{
  "num_hidden_layers": 13,
  "hidden_size": 768,
  "num_attention_heads": 6,
  "num_key_value_heads": 1,
  "head_dim": 128,
  "intermediate_size": 1536,
  "vocab_size": 9263,
  "hidden_act": "geglu",
  "norm": "rmsnorm",
  "norm_place": "pre",
  "norm_eps": 1e-06,
  "positions": "rope",
  "rope_theta": 10000.0,
  "rope_fraction": 1.0,
  "qk_norm": false,
  "attn_scale": 0.0884,
  "bias": "qkv",
  "tie_word_embeddings": true,
  "parallel_block": true,
  "init": "normal",
  "init_std_qkv": 0.018,
  "init_std_o": 0.00353,
  "init_std_up": 0.018,
  "init_std_down": 0.00251,
  "optimizer": "muon_variant",
  "learning_rate": 0.00719,
  "lr_mult_qkv": 0.7,
  "lr_mult_o": 1.5,
  "lr_mult_down": 1.5,
  "beta1": 0.93,
  "lr_head": 0.00524,
  "warmup_steps": 200,
  "schedule": "wsd",
  "decay_fraction": 0.776,
  "decay_shape": "linear",
  "final_lr_fraction": 0.05,
  "batch_tokens": [65536, 131072, 196608],
  "max_seq_len": 1024,
  "doc_mask": true,
  "train_tokens": 980100000,
  "max_steps": 7698,
  "dataset": "wikipedia_en"
}
Each number is 50 + 10 x the weight over its row's rms, rounded and kept within 0 to 99. Layers, rows and columns count from 0. The size before them is the row's rms in percent of the matrix's.

# q: layer 6 attention query, 768x768, rms 0.0402, rows 26-33,154-161,282-288,410-416,537-544,665-672, columns 512-639
# k: layer 6 attention key, 128x768, rms 0.0508, rows 25-32, columns 512-639
q537 105:47 54 65 55 36 49 41 58 37 63 53 39 61 65 50 59 44 31 34 38 44 59 48 66 51 41 57 28 48 41 48 48 61 52 49 41 56 45 71 57 60 60 43 69 55 65 61 51 56 40 74 60 50 42 38 51 48 41 62 55 56 46 48 49 74 36 47 40 49 41 47 65 40 56 69 52 57 60 50 52 58 53 58 60 52 50 62 33 47 59 39 37 46 58 46 44 50 34 42 68 38 45 42 58 51 62 50 67 54 60 50 48 55 46 56 53 49 39 42 36 60 43 52 71 46 48 58 59
q665 094:36 38 54 49 32 53 47 31 36 63 49 62 41 51 42 53 59 59 52 54 53 43 28 43 52 42 41 49 57 49 47 46 45 50 54 41 30 34 54 50 43 56 59 51 45 58 41 42 46 56 54 49 51 68 57 59 43 56 38 49 57 48 52 71 53 56 48 49 53 59 59 49 43 59 61 63 48 55 51 53 65 50 35 56 74 47 54 44 44 49 45 44 54 48 50 45 55 55 42 68 36 27 59 41 55 39 42 51 51 41 42 60 60 58 37 55 35 51 41 45 59 35 56 57 44 49 59 64
k25 085:72 52 74 39 41 64 42 63 60 42 52 39 45 42 42 58 50 56 41 42 53 70 77 45 55 47 43 61 45 61 53 31 35 59 57 47 62 68 39 50 30 47 43 55 34 61 67 52 45 57 42 59 48 47 58 41 28 53 35 58 28 50 33 47 49 50 58 55 47 34 48 45 36 40 41 50 50 49 65 58 41 46 56 40 47 52 58 58 51 49 41 61 50 40 47 54 47 41 46 52 50 65 41 36 44 44 59 49 32 50 58 52 53 62 53 54 55 67 57 55 51 39 58 67 51 45 38 50
q26 095:56 39 48 50 66 56 59 53 40 44 31 56 43 51 64 55 44 50 36 47 54 51 55 40 46 52 59 53 39 64 39 61 35 63 50 26 58 56 51 39 65 38 62 53 58 50 67 52 37 65 40 32 51 56 60 53 39 46 25 70 53 55 44 60 30 49 54 44 52 36 48 46 52 59 62 35 42 46 60 27 47 73 54 41 44 32 48 65 61 61 56 55 34 65 68 50 36 34 46 28 37 48 59 56 56 47 36 44 44 58 49 68 61 31 35 45 39 51 48 66 44 58 49 52 54 64 56 55
q154 063:68 51 64 39 57 58 51 44 56 58 58 37 34 40 58 34 54 38 51 39 43 55 60 46 64 39 52 35 65 40 51 42 55 57 41 62 49 45 61 43 54 55 49 48 55 52 39 51 47 49 55 49 63 53 45 61 43 49 41 42 68 46 49 49 37 41 35 38 47 50 53 49 56 52 35 49 58 50 66 68 47 67 53 48 63 49 51 54 52 45 50 54 45 44 40 47 51 38 45 49 41 29 56 36 59 57 56 41 36 53 45 61 45 55 38 49 57 21 46 55 61 45 40 46 72 47 49 42
q282 100:57 52 63 43 55 57 57 53 42 52 50 54 60 27 43 19 58 47 56 42 45 35 45 31 56 35 68 76 49 38 46 57 68 56 20 54 49 45 45 59 64 52 52 42 53 47 53 57 48 54 52 38 48 44 52 48 47 55 41 61 54 60 39 47 49 53 50 41 51 65 39 37 36 69 42 44 54 35 56 45 43 38 69 32 37 26 48 61 47 49 51 42 35 61 57 43 45 49 47 55 53 60 52 57 54 68 44 58 51 39 56 54 42 42 51 67 40 46 43 56 53 68 47 50 60 53 37 44
q410 098:57 53 63 49 48 51 52 34 65 58 52 48 34 47 56 64 53 58 48 44 41 38 61 37 60 52 58 46 50 45 41 54 50 61 28 61 37 49 44 45 56 48 55 39 64 47 41 36 47 65 63 26 51 47 49 61 40 50 55 68 56 50 68 49 53 50 48 66 46 53 59 56 58 37 61 67 37 57 43 54 52 52 43 55 58 45 49 57 45 48 41 72 65 50 56 46 43 57 36 64 48 44 60 57 65 48 41 69 42 52 51 59 52 54 51 53 49 46 26 51 61 59 42 58 65 46 62 36
q538 098:52 61 59 61 48 57 28 44 76 48 45 58 53 41 60 54 52 60 57 52 56 43 72 37 61 39 48 49 55 35 38 67 57 53 50 39 59 54 55 52 48 52 45 49 56 42 41 30 57 49 46 36 47 57 59 52 65 59 56 49 54 46 50 47 51 57 63 30 44 42 46 61 43 50 40 44 56 55 49 49 53 67 55 47 52 46 51 45 47 51 73 46 44 33 36 57 58 60 52 75 52 45 58 54 53 54 45 49 44 45 60 32 61 49 57 43 48 66 46 28 61 53 53 48 60 25 41 46
q666 090:48 66 61 42 49 53 62 56 50 59 55 51 50 63 37 50 52 57 50 44 38 56 63 46 56 38 48 50 38 49 47 47 33 56 48 42 51 35 38 33 46 35 64 49 54 44 53 47 51 54 55 53 53 48 53 63 37 44 38 58 53 58 58 45 42 45 38 55 70 52 42 41 38 61 43 46 46 35 53 40 40 76 35 47 24 46 48 55 52 45 63 55 37 55 56 46 64 93 48 63 38 40 51 33 50 53 62 43 48 61 46 54 42 48 58 48 59 42 44 42 68 65 57 57 39 48 42 36
k26 075:31 29 41 44 55 67 36 64 42 40 51 45 80 53 59 52 34 51 56 54 48 53 48 41 62 54 43 48 53 51 61 53 37 35 40 38 51 60 52 67 46 57 47 40 53 41 61 36 55 29 48 59 58 43 62 50 36 42 53 55 48 33 56 45 54 32 67 58 51 51 55 56 49 53 39 56 52 53 59 45 40 58 53 53 50 49 48 44 50 41 46 35 31 61 63 50 34 42 47 64 50 53 64 57 53 67 48 36 55 56 51 72 40 36 65 56 54 36 47 74 24 49 57 52 40 49 50 60
q27 104:37 28 67 46 35 49 47 59 50 43 58 35 35 56 38 42 52 49 43 57 65 50 53 45 59 40 37 57 40 59 60 47 42 60 63 56 35 48 47 50 45 54 47 25 60 51 51 59 55 54 51 49 49 68 56 57 37 50 50 52 38 73 38 66 61 33 52 47 45 59 52 67 53 49 56 72 57 65 57 58 33 61 52 30 52 54 54 39 39 36 59 45 37 44 45 37 54 65 34 62 58 52 67 62 48 70 52 58 55 43 57 66 65 46 53 40 48 40 53 50 60 44 35 40 60 61 57 47
q155 068:45 55 43 60 46 52 47 52 46 49 52 40 43 68 66 31 60 63 52 47 48 46 47 53 63 39 41 47 53 57 57 41 55 59 40 57 50 51 47 52 49 57 43 58 42 65 54 41 37 40 59 23 38 53 41 60 36 49 58 54 46 22 33 34 63 53 58 25 54 47 30 59 53 42 55 42 70 43 66 61 44 49 53 51 49 39 63 52 48 36 49 42 35 42 53 61 57 58 44 54 51 58 73 52 45 41 40 74 33 39 52 47 43 47 39 43 43 43 54 62 66 68 64 58 36 54 39 43
q283 106:42 44 46 48 42 46 56 52 65 59 62 52 55 54 50 25 52 37 48 52 61 39 54 62 63 46 49 37 51 38 42 61 57 46 42 65 39 75 59 47 48 59 29 50 67 60 42 53 52 57 48 28 36 57 55 47 40 52 60 72 49 52 49 54 67 50 63 31 43 53 67 57 33 45 52 59 46 49 73 46 46 61 45 50 42 41 31 54 56 19 53 44 49 33 43 69 51 48 57 58 71 58 46 49 40 45 53 46 35 58 40 54 52 63 44 40 62 44 51 46 61 54 55 45 52 47 49 45
q411 110:48 41 52 56 52 46 44 47 64 60 47 40 44 50 58 34 44 54 52 74 55 58 56 62 56 52 27 57 70 49 46 63 43 61 25 51 47 59 65 51 59 56 57 55 58 57 65 61 66 49 43 21 50 57 50 45 53 52 47 57 39 54 49 47 41 40 62 43 51 56 67 46 42 28 60 74 35 64 57 58 62 51 58 48 59 32 48 59 36 44 47 59 70 52 45 59 59 62 54 58 58 61 68 26 40 49 46 50 52 65 48 43 49 48 45 48 71 52 44 48 49 43 47 68 46 58 53 38
q539 101:58 32 53 61 46 60 48 39 66 49 46 65 55 53 58 47 47 67 76 61 55 45 72 56 64 56 44 40 35 71 49 42 51 37 49 53 52 52 44 41 59 64 46 65 54 46 59 56 49 74 54 42 58 47 64 54 52 47 40 44 31 51 50 61 48 34 47 49 37 52 76 61 43 51 46 67 54 27 50 41 51 54 61 41 61 56 47 64 45 49 53 63 45 58 27 53 57 60 47 51 48 53 41 41 56 51 36 63 60 43 39 35 50 62 59 49 42 50 39 46 61 47 46 49 50 37 46 61
q667 090:47 46 41 40 58 68 46 54 48 63 43 44 44 38 51 39 45 48 64 63 53 41 46 51 48 45 51 55 53 44 47 49 52 49 29 48 39 41 37 54 72 53 57 56 47 51 55 44 63 82 61 57 48 37 38 45 45 60 48 50 49 43 56 37 53 66 46 39 31 53 54 49 51 35 47 66 52 51 51 69 53 47 28 58 49 35 48 35 37 49 67 48 47 55 61 54 64 47 54 53 49 46 55 35 51 54 43 27 64 46 49 63 61 40 51 51 54 62 45 46 41 57 51 63 56 51 54 48
k27 084:50 56 61 43 35 46 47 57 42 41 58 50 38 46 15 61 56 46 37 46 51 39 52 45 50 44 48 54 53 57 69 58 54 67 51 54 51 52 56 46 44 58 61 59 44 53 53 54 47 62 50 56 60 43 47 48 44 58 49 56 45 57 26 57 58 46 57 43 38 34 26 47 37 55 55 25 60 72 42 61 50 55 47 54 39 67 54 48 59 46 53 54 56 45 56 56 54 50 44 37 51 59 47 37 40 45 55 49 34 46 49 64 43 66 43 56 41 48 57 43 43 55 42 37 50 48 54 39
q28 108:58 68 67 50 20 61 50 64 45 53 41 56 42 57 43 61 45 55 51 57 52 41 48 33 72 36 46 48 52 65 43 65 49 68 37 56 59 41 37 53 68 56 65 38 53 42 50 40 53 56 55 54 52 49 55 60 44 66 48 57 40 57 41 48 41 55 54 44 63 60 42 39 55 50 68 52 56 58 28 42 51 53 57 49 56 30 54 45 60 56 61 44 45 39 27 53 53 46 42 36 47 38 72 45 59 54 54 43 51 52 56 51 48 47 37 55 60 54 37 49 50 52 54 62 38 51 39 39
q156 071:63 54 72 41 43 35 53 44 50 27 46 37 55 55 55 49 50 45 59 50 49 27 48 49 46 46 66 44 48 56 65 52 50 73 44 50 53 46 50 55 50 39 49 49 46 53 58 41 52 44 38 58 62 51 58 55 57 41 45 56 46 50 53 44 47 43 55 73 59 51 55 61 47 56 60 57 49 44 55 41 62 50 56 29 40 53 65 52 44 51 56 57 64 49 36 39 54 48 42 55 44 36 60 57 60 49 56 25 33 52 53 40 65 54 62 51 64 69 49 59 45 51 49 46 47 55 45 58
q284 100:62 46 61 49 51 67 82 28 48 43 56 47 68 61 50 48 60 76 50 50 51 62 33 30 68 58 47 62 51 43 53 34 39 39 54 48 28 65 70 37 60 54 49 58 37 54 53 42 48 57 49 55 50 59 55 54 66 32 50 48 53 62 40 65 54 42 64 67 60 60 48 51 44 45 61 60 43 67 45 40 53 62 43 58 40 30 67 52 63 54 55 49 56 57 31 50 50 41 45 55 50 55 53 55 56 64 66 44 52 70 52 40 42 46 60 55 53 38 40 62 50 50 44 68 45 52 44 32
q412 106:48 40 51 55 52 47 48 53 53 40 59 59 44 39 44 43 39 54 53 40 49 51 43 65 35 77 49 45 53 35 46 38 47 62 59 54 50 51 50 43 51 60 48 50 48 71 40 58 37 54 36 45 47 59 58 42 60 41 38 42 47 55 44 56 47 50 50 55 45 35 60 60 41 60 37 39 48 47 57 57 69 58 57 61 54 44 49 47 52 63 37 67 79 34 46 53 54 42 71 52 60 41 52 50 66 51 57 53 52 53 52 31 46 35 62 58 52 55 59 47 34 55 40 46 41 56 62 58
q540 109:42 56 53 52 40 39 32 52 51 47 35 52 31 51 31 45 40 55 42 55 55 50 55 58 66 58 23 47 48 50 44 40 29 50 51 59 45 49 60 63 44 55 54 73 38 51 47 63 52 61 51 46 63 66 44 45 49 47 50 39 63 43 40 81 58 53 48 16 42 46 52 65 38 52 47 57 33 42 49 42 51 51 32 46 67 47 52 46 45 41 51 69 62 50 52 40 71 48 58 65 52 56 38 40 51 65 42 54 69 54 42 65 53 37 56 53 57 44 47 43 47 50 77 52 52 36 46 59
q668 095:43 34 60 53 45 45 56 49 71 63 45 51 56 61 40 57 35 36 56 50 63 55 41 53 63 37 48 31 45 58 56 56 46 31 51 57 40 51 57 40 49 46 59 38 55 51 45 43 68 47 72 54 69 33 48 54 30 39 54 46 36 66 49 54 61 50 49 50 41 51 46 65 41 61 48 41 62 52 52 45 53 76 38 56 55 60 47 50 51 59 48 43 47 60 46 55 51 44 57 62 65 48 45 53 45 46 28 60 42 53 54 44 46 54 52 21 64 42 41 54 47 48 58 64 36 57 34 57
k28 087:48 40 51 42 49 54 61 66 44 43 58 51 51 55 63 56 54 63 38 52 47 48 44 58 51 48 48 47 50 56 52 46 48 61 50 54 64 57 44 21 56 53 53 52 44 42 51 52 63 60 57 49 47 53 53 60 47 41 58 40 32 30 42 51 52 65 56 58 56 63 35 54 32 38 61 41 43 55 48 62 40 52 59 52 46 47 27 65 65 57 73 55 68 40 54 41 47 68 52 33 62 50 37 50 56 36 41 68 29 58 50 54 43 34 49 65 44 55 54 54 56 64 32 56 52 39 51 42
q29 102:56 46 40 32 38 58 45 26 39 68 20 38 62 28 50 54 39 47 49 51 49 58 58 60 40 28 51 61 37 51 70 34 70 61 52 64 64 58 49 42 48 58 63 36 54 54 45 53 42 46 63 49 46 29 56 62 52 41 65 57 49 51 65 46 56 69 56 59 67 52 58 37 42 38 36 45 33 40 57 56 55 61 59 60 41 52 70 51 50 51 34 44 50 62 55 59 45 41 46 57 51 41 59 43 52 49 43 36 34 59 44 38 57 49 60 41 63 64 44 37 52 28 59 40 57 47 35 64
q157 072:49 49 50 51 59 58 61 49 41 40 48 50 37 26 51 53 35 41 49 66 51 39 35 57 59 58 56 68 31 56 26 54 45 69 42 45 41 46 50 51 49 29 48 37 51 42 57 66 53 34 60 62 60 56 65 72 57 60 59 40 62 66 50 45 37 50 40 25 44 39 40 46 31 68 25 41 59 52 59 47 39 54 51 55 34 64 36 47 61 40 44 54 48 52 51 44 53 53 55 61 51 41 53 42 45 49 56 46 38 51 40 59 48 43 62 45 50 31 55 48 44 50 43 60 66 52 50 39
q285 103:63 59 50 42 25 52 48 58 44 50 32 62 52 45 45 59 39 43 61 46 46 44 53 51 66 50 64 49 50 64 48 64 53 52 49 46 62 54 40 47 56 38 49 54 57 46 55 44 49 54 57 45 71 25 62 63 53 48 48 58 39 45 59 39 57 59 37 76 57 39 38 46 38 46 50 52 34 51 42 55 45 53 56 67 45 44 48 35 43 48 46 47 55 43 61 47 42 31 56 41 49 64 52 53 52 55 37 50 43 41 52 45 60 54 43 55 49 43 30 57 50 51 47 45 45 48 52 49
q413 112:71 59 36 31 56 39 31 48 47 48 55 59 51 47 49 34 56 70 58 43 44 47 38 43 70 52 33 56 61 65 48 60 52 60 46 48 53 73 34 43 38 41 53 30 56 54 66 52 41 64 52 38 62 51 53 38 54 54 52 49 35 56 27 39 42 41 46 52 57 42 49 43 43 61 31 51 49 46 51 55 48 41 35 55 40 38 46 52 53 56 50 69 71 65 45 47 35 63 45 62 68 47 48 51 40 45 48 55 50 38 54 63 43 38 53 36 40 59 61 72 59 65 46 43 56 38 53 47
q541 104:66 47 57 35 46 57 61 46 39 51 54 60 32 39 44 49 47 50 50 46 51 38 53 46 51 66 55 60 50 59 56 39 52 35 47 49 36 53 63 38 60 49 44 49 55 48 40 48 32 45 51 36 29 32 53 49 56 42 49 38 59 63 48 44 46 53 62 41 49 57 53 57 53 34 23 35 39 38 51 48 52 27 52 52 63 46 66 55 46 44 73 49 58 50 68 45 26 56 45 41 68 56 38 57 44 63 37 49 51 37 43 56 48 52 36 59 33 47 53 79 41 42 45 73 34 46 53 60
q669 092:46 49 40 42 53 50 61 51 50 41 64 50 59 58 57 65 53 51 46 68 46 40 37 56 43 61 39 51 34 52 60 24 51 50 16 48 40 60 62 45 59 36 33 40 42 51 53 73 37 45 46 47 36 54 53 63 63 45 38 30 55 54 43 45 51 45 50 47 57 55 32 48 47 54 49 45 45 40 51 49 60 54 36 40 61 59 62 53 48 51 42 57 46 85 66 57 28 54 49 48 67 42 52 38 41 47 57 28 50 49 35 61 64 59 50 56 56 69 55 64 54 64 51 41 59 48 44 49
k29 089:42 62 57 60 56 50 48 46 57 48 48 56 55 48 42 51 45 55 56 38 55 59 48 43 56 49 55 60 38 49 54 56 46 43 51 62 39 35 48 57 56 51 52 60 60 41 40 41 33 63 56 52 60 51 56 45 72 45 46 54 45 34 52 50 36 57 59 59 49 31 64 49 44 47 52 30 48 36 53 41 52 64 32 51 33 53 56 52 59 62 68 45 52 57 56 54 51 52 47 37 66 46 52 49 66 52 49 62 55 62 56 60 38 49 45 31 47 42 44 36 23 52 42 53 34 36 46 37
q30 098:61 40 52 39 50 50 57 51 53 61 54 51 45 28 45 60 36 33 66 54 52 60 58 55 71 49 54 32 62 48 52 61 73 45 46 57 58 82 57 51 54 42 55 49 55 54 46 34 15 52 58 61 59 52 52 37 42 36 53 67 59 40 42 60 50 52 32 46 53 54 53 45 47 56 39 70 55 29 46 50 28 34 34 50 57 45 50 50 49 59 61 52 47 56 49 50 69 42 61 47 47 50 62 38 62 45 64 65 53 30 31 50 48 36 44 64 60 69 51 49 68 61 51 60 38 43 54 61
q158 070:58 53 46 42 47 60 56 57 65 40 70 40 31 28 58 41 39 20 58 57 66 50 54 59 62 56 51 68 59 54 63 61 72 51 26 48 39 46 64 47 47 46 43 39 53 37 65 42 51 52 66 32 57 39 44 58 41 54 42 48 56 45 67 40 50 40 57 40 43 55 53 42 62 40 49 51 57 53 50 46 69 58 63 51 41 52 46 50 49 44 49 43 46 49 39 28 45 38 39 63 53 43 43 50 55 60 47 44 30 53 56 55 56 58 52 42 63 41 47 66 49 44 41 58 72 40 52 51
q286 106:47 57 47 54 48 42 48 45 39 53 45 54 41 58 51 35 37 42 50 40 47 21 48 68 54 50 49 54 58 53 40 66 52 42 35 43 57 60 42 39 57 53 65 57 47 37 49 50 45 67 48 37 78 48 41 59 50 52 56 60 48 61 56 37 52 52 39 44 45 56 48 60 51 65 43 70 53 51 54 40 48 39 31 42 38 42 45 54 53 55 36 50 46 61 44 57 43 72 44 53 32 60 73 57 48 48 58 55 42 55 42 51 51 54 46 56 44 51 48 59 74 55 37 58 51 47 41 47
q414 117:47 70 64 46 57 46 49 63 51 51 53 56 24 51 35 46 39 45 47 39 47 30 66 34 62 57 43 60 32 47 38 61 52 45 44 53 48 65 66 59 69 55 32 42 51 39 58 44 41 65 51 33 59 52 52 35 47 47 56 51 45 54 31 57 42 50 56 62 49 42 32 50 70 40 25 48 44 58 42 49 65 62 30 53 50 41 62 59 52 66 52 44 52 53 47 61 61 53 41 59 55 61 51 58 43 51 60 45 51 51 53 54 66 39 47 35 48 67 49 41 50 53 44 53 76 45 46 30
q542 098:69 61 33 48 29 54 62 48 40 37 57 54 56 48 36 53 45 57 44 37 51 64 50 58 50 58 20 55 45 50 51 39 36 53 45 43 66 53 53 44 57 54 42 51 47 57 53 59 54 41 54 63 34 50 45 33 58 43 44 68 52 48 52 48 55 63 59 48 39 66 57 47 62 68 53 50 31 51 44 36 36 49 39 39 60 63 47 65 58 34 51 40 56 36 47 50 39 65 61 50 42 41 46 41 61 54 58 37 47 72 50 52 41 44 53 40 29 43 64 59 44 37 88 51 50 47 67 34
q670 088:46 50 50 39 57 52 60 47 35 57 46 48 58 61 56 64 53 69 45 41 59 65 62 44 61 56 40 48 56 60 56 59 49 57 55 40 47 60 56 37 51 38 42 50 36 33 61 33 47 45 48 48 37 47 28 50 46 52 52 58 67 52 59 57 50 61 61 54 46 51 52 62 47 43 53 33 37 36 51 44 43 44 47 52 50 62 51 55 48 75 46 41 46 55 39 44 51 47 50 42 50 47 39 54 58 44 51 64 51 53 40 60 44 52 43 38 43 29 62 47 39 54 43 48 45 43 34 29
k30 088:47 48 39 51 49 49 36 39 55 49 38 58 50 71 51 41 27 40 57 42 42 54 38 55 48 49 52 40 48 49 28 60 41 56 82 50 55 58 54 35 54 60 56 54 51 45 38 53 49 45 37 58 63 50 49 60 54 45 42 49 39 48 40 52 60 46 43 46 64 51 30 52 64 49 44 43 53 57 40 43 71 62 45 60 44 54 66 40 42 71 37 62 51 52 34 57 40 67 56 63 45 42 59 67 52 54 53 29 65 34 48 78 55 47 42 56 44 52 40 53 60 60 61 36 55 45 52 45
q31 106:69 48 43 36 37 40 52 63 16 39 35 36 37 42 75 46 26 46 57 48 57 51 76 58 61 56 51 38 60 52 48 32 57 49 55 41 53 45 41 48 61 39 33 35 47 31 59 77 57 57 41 41 48 56 53 49 40 49 48 38 44 48 60 41 57 46 51 52 48 77 54 52 59 50 46 55 51 43 47 53 45 26 49 67 43 55 61 38 42 44 53 36 56 62 56 55 49 51 46 41 45 45 52 39 62 69 45 64 43 59 43 59 33 55 36 44 44 65 61 50 73 58 35 56 49 36 60 65
q159 080:42 37 51 50 53 55 62 43 28 44 44 58 30 52 73 37 63 43 53 66 48 21 52 50 62 62 53 44 60 42 41 44 80 59 50 58 47 43 57 36 72 50 47 41 49 49 72 51 35 63 47 55 43 54 51 58 43 56 48 47 50 50 50 45 35 52 58 52 59 58 50 56 45 49 59 53 57 60 39 55 42 41 46 49 60 31 56 51 68 29 35 49 55 67 49 50 36 50 34 45 51 44 47 63 58 70 51 56 39 43 49 53 52 42 56 48 40 37 57 57 38 61 66 44 55 44 54 47
q287 108:41 43 28 58 58 46 52 49 45 48 55 55 44 55 64 44 52 45 34 44 41 48 50 36 39 49 40 56 54 44 46 63 81 38 29 49 46 50 47 43 58 53 58 61 66 45 40 45 40 60 50 25 49 69 46 43 44 47 27 57 54 64 54 62 54 36 46 47 38 42 36 45 37 43 60 55 50 35 59 61 54 42 62 48 52 69 57 60 53 49 71 58 39 66 53 42 43 66 75 50 41 44 61 60 43 59 53 39 48 44 50 53 43 51 54 59 57 58 50 25 60 43 46 56 48 55 57 57
q415 122:62 47 37 43 42 51 45 64 46 54 58 54 29 50 61 58 32 50 53 60 42 49 65 38 61 29 51 46 51 48 50 52 55 55 34 77 43 38 41 48 51 54 58 53 61 44 51 38 63 55 50 46 46 29 52 43 49 47 48 45 71 56 67 60 34 59 55 50 46 62 45 41 58 70 52 52 47 59 50 59 57 57 51 45 40 59 51 61 54 36 44 60 45 29 45 42 40 52 73 53 38 48 60 44 52 43 54 39 37 61 27 62 50 38 45 60 41 43 43 49 41 50 57 56 59 43 57 40
q543 100:40 46 36 52 43 44 57 28 54 45 66 60 46 35 49 39 49 48 50 58 36 32 53 46 43 47 57 33 46 48 56 48 50 54 54 59 61 50 52 71 42 52 52 48 43 44 34 49 67 68 30 57 62 53 69 54 62 59 38 23 49 58 42 52 55 52 50 51 49 46 57 38 63 34 64 31 54 57 54 44 61 58 59 60 47 50 39 77 28 37 53 46 77 52 50 49 51 63 48 47 39 51 34 51 29 61 46 39 45 51 58 54 76 46 56 41 61 37 48 48 55 46 44 53 61 45 46 32
q671 092:46 43 55 71 27 56 41 63 48 47 58 64 57 46 50 44 43 58 49 60 50 38 65 40 59 57 48 46 54 52 46 52 57 50 45 51 70 41 39 61 33 59 56 51 55 32 42 59 67 51 49 44 51 63 41 51 43 59 53 58 50 65 53 38 60 49 40 54 49 60 46 42 51 60 60 37 40 46 42 47 69 57 47 35 40 30 40 74 57 59 45 26 56 61 44 63 36 48 43 34 40 59 47 45 54 48 43 64 38 29 50 55 46 42 52 49 52 34 52 33 37 51 47 63 45 59 48 62
k31 092:54 65 52 38 51 64 62 46 50 44 38 38 46 57 67 53 52 45 52 39 55 49 44 77 59 55 38 56 55 59 55 30 30 49 51 38 40 52 61 55 61 38 57 55 41 66 43 62 42 39 54 39 46 49 54 55 51 34 46 64 53 44 54 57 48 69 60 56 71 52 65 51 37 43 67 53 46 54 59 45 26 40 49 55 41 53 54 56 43 52 51 27 37 57 70 57 50 61 44 70 53 50 58 57 42 47 51 56 46 33 61 41 60 37 28 47 59 72 43 68 37 42 41 54 60 66 60 52
q32 101:61 54 60 55 25 34 55 57 49 30 56 56 38 58 48 56 64 48 46 42 38 45 72 52 54 30 50 50 49 67 40 48 49 55 55 50 57 49 39 54 39 71 43 57 60 26 54 49 64 59 42 36 61 55 74 67 38 51 41 53 48 54 46 47 55 49 70 62 57 44 39 62 53 50 45 35 52 59 73 55 71 32 67 47 54 37 42 45 52 51 46 54 65 48 55 47 52 32 62 68 49 33 52 39 37 58 67 42 45 38 38 65 55 59 55 56 44 60 53 48 68 51 59 46 51 43 50 61
q160 081:59 54 49 63 46 47 63 56 55 43 69 43 53 30 47 45 46 41 41 39 51 72 49 43 45 63 55 45 61 57 59 62 41 46 55 54 66 50 66 59 59 48 60 34 50 43 45 45 37 63 38 49 61 40 46 52 55 55 43 47 57 65 63 30 44 40 59 39 52 58 33 54 52 46 36 48 63 70 59 28 49 55 41 44 51 44 50 54 42 45 48 69 63 44 50 40 54 27 47 56 62 55 38 51 62 43 73 59 43 46 56 68 46 57 58 42 63 44 52 54 46 53 62 59 57 55 45 55
q288 107:52 40 55 46 52 53 69 57 59 49 86 53 53 69 55 47 29 43 60 44 54 37 55 32 54 51 48 41 69 70 53 50 54 40 45 51 67 49 59 57 52 41 54 24 57 53 50 55 50 56 48 42 53 54 38 45 62 29 30 62 60 52 50 64 39 38 65 49 52 62 50 48 40 63 44 45 55 49 52 64 52 42 59 61 52 41 54 54 61 29 47 55 38 60 48 27 45 48 56 53 44 53 42 54 47 58 55 58 38 42 55 41 57 32 44 50 74 61 44 49 68 50 52 59 53 45 49 48
q416 119:59 73 36 57 27 57 47 48 70 43 57 46 52 65 46 52 58 45 54 37 62 41 69 38 60 48 49 36 36 49 36 62 41 40 46 39 51 49 57 64 47 65 47 51 50 44 48 38 49 38 51 61 58 50 46 59 53 60 47 55 58 50 46 50 46 50 44 47 57 49 40 58 39 51 55 27 65 62 48 60 40 23 47 50 59 43 42 55 56 43 71 50 42 63 50 52 50 91 36 47 59 56 67 62 49 31 51 57 56 47 56 53 42 43 40 37 63 46 49 47 59 65 55 49 52 46 45 49
q544 100:51 53 54 42 52 56 57 42 50 34 57 61 52 68 53 47 58 70 38 57 38 33 47 32 28 42 42 47 49 66 61 54 55 53 55 47 56 54 51 41 50 33 64 42 62 64 47 30 52 63 19 45 45 44 46 44 56 54 49 60 54 33 46 55 51 47 46 60 45 49 42 41 29 35 57 51 46 55 33 54 46 32 55 42 48 53 58 39 49 52 48 61 47 37 35 46 48 65 45 49 28 64 44 45 61 41 35 37 67 34 66 47 47 52 59 46 53 43 41 51 53 65 55 54 28 71 49 57
q672 087:63 52 65 54 67 60 65 44 56 43 77 52 42 53 58 29 42 46 54 62 52 41 46 50 50 55 72 60 42 35 24 52 59 53 67 51 46 48 43 57 43 45 60 39 53 61 31 50 42 40 53 64 37 51 57 65 49 65 51 55 53 45 58 58 26 42 40 68 54 46 53 56 45 53 59 62 46 48 48 44 40 40 63 29 63 31 53 28 56 41 65 59 28 50 47 40 50 66 55 54 40 46 44 61 48 36 51 56 48 62 42 67 55 47 49 60 52 55 27 56 52 68 64 56 49 67 38 43
k32 094:46 57 45 47 40 47 42 62 42 63 50 62 63 63 59 34 57 29 57 57 44 54 59 59 62 48 41 55 50 60 60 51 54 42 50 71 67 32 44 45 62 62 38 49 51 47 53 49 63 42 50 23 73 54 44 48 51 60 36 48 66 30 50 54 65 42 54 35 63 59 29 32 63 45 53 48 53 52 33 54 59 49 20 57 53 53 36 64 57 53 65 44 49 39 43 35 56 43 39 60 62 48 48 45 33 62 51 37 49 52 54 44 52 46 45 55 51 41 45 47 57 48 47 54 57 48 72 38
q33 110:52 56 50 40 45 34 51 41 48 43 46 46 47 36 50 39 51 45 55 54 44 40 63 44 44 52 56 45 51 65 31 45 44 56 37 47 57 53 41 46 52 48 27 51 52 59 52 46 53 59 48 55 40 50 55 62 44 63 58 43 36 46 59 44 58 48 44 55 57 50 38 41 65 49 46 48 44 57 43 28 55 38 33 50 46 31 67 48 53 36 44 50 53 54 31 52 39 67 55 60 44 22 44 45 53 50 37 58 40 34 48 49 61 53 50 39 50 32 38 38 79 53 55 55 56 55 55 65
q161 080:58 59 41 46 32 59 55 71 48 78 56 50 54 44 38 39 62 64 56 53 64 56 47 35 56 35 43 46 59 38 56 47 35 49 60 47 48 47 67 61 50 44 36 46 56 62 48 48 59 53 38 75 56 59 70 60 52 65 55 58 56 55 53 55 55 78 48 52 45 59 58 42 45 57 41 45 50 40 49 47 49 51 37 44 48 43 36 61 63 49 32 58 43 62 37 48 37 66 50 40 48 36 66 69 51 52 48 50 45 49 64 52 65 63 53 39 38 41 58 49 65 48 29 44 67 45 44 46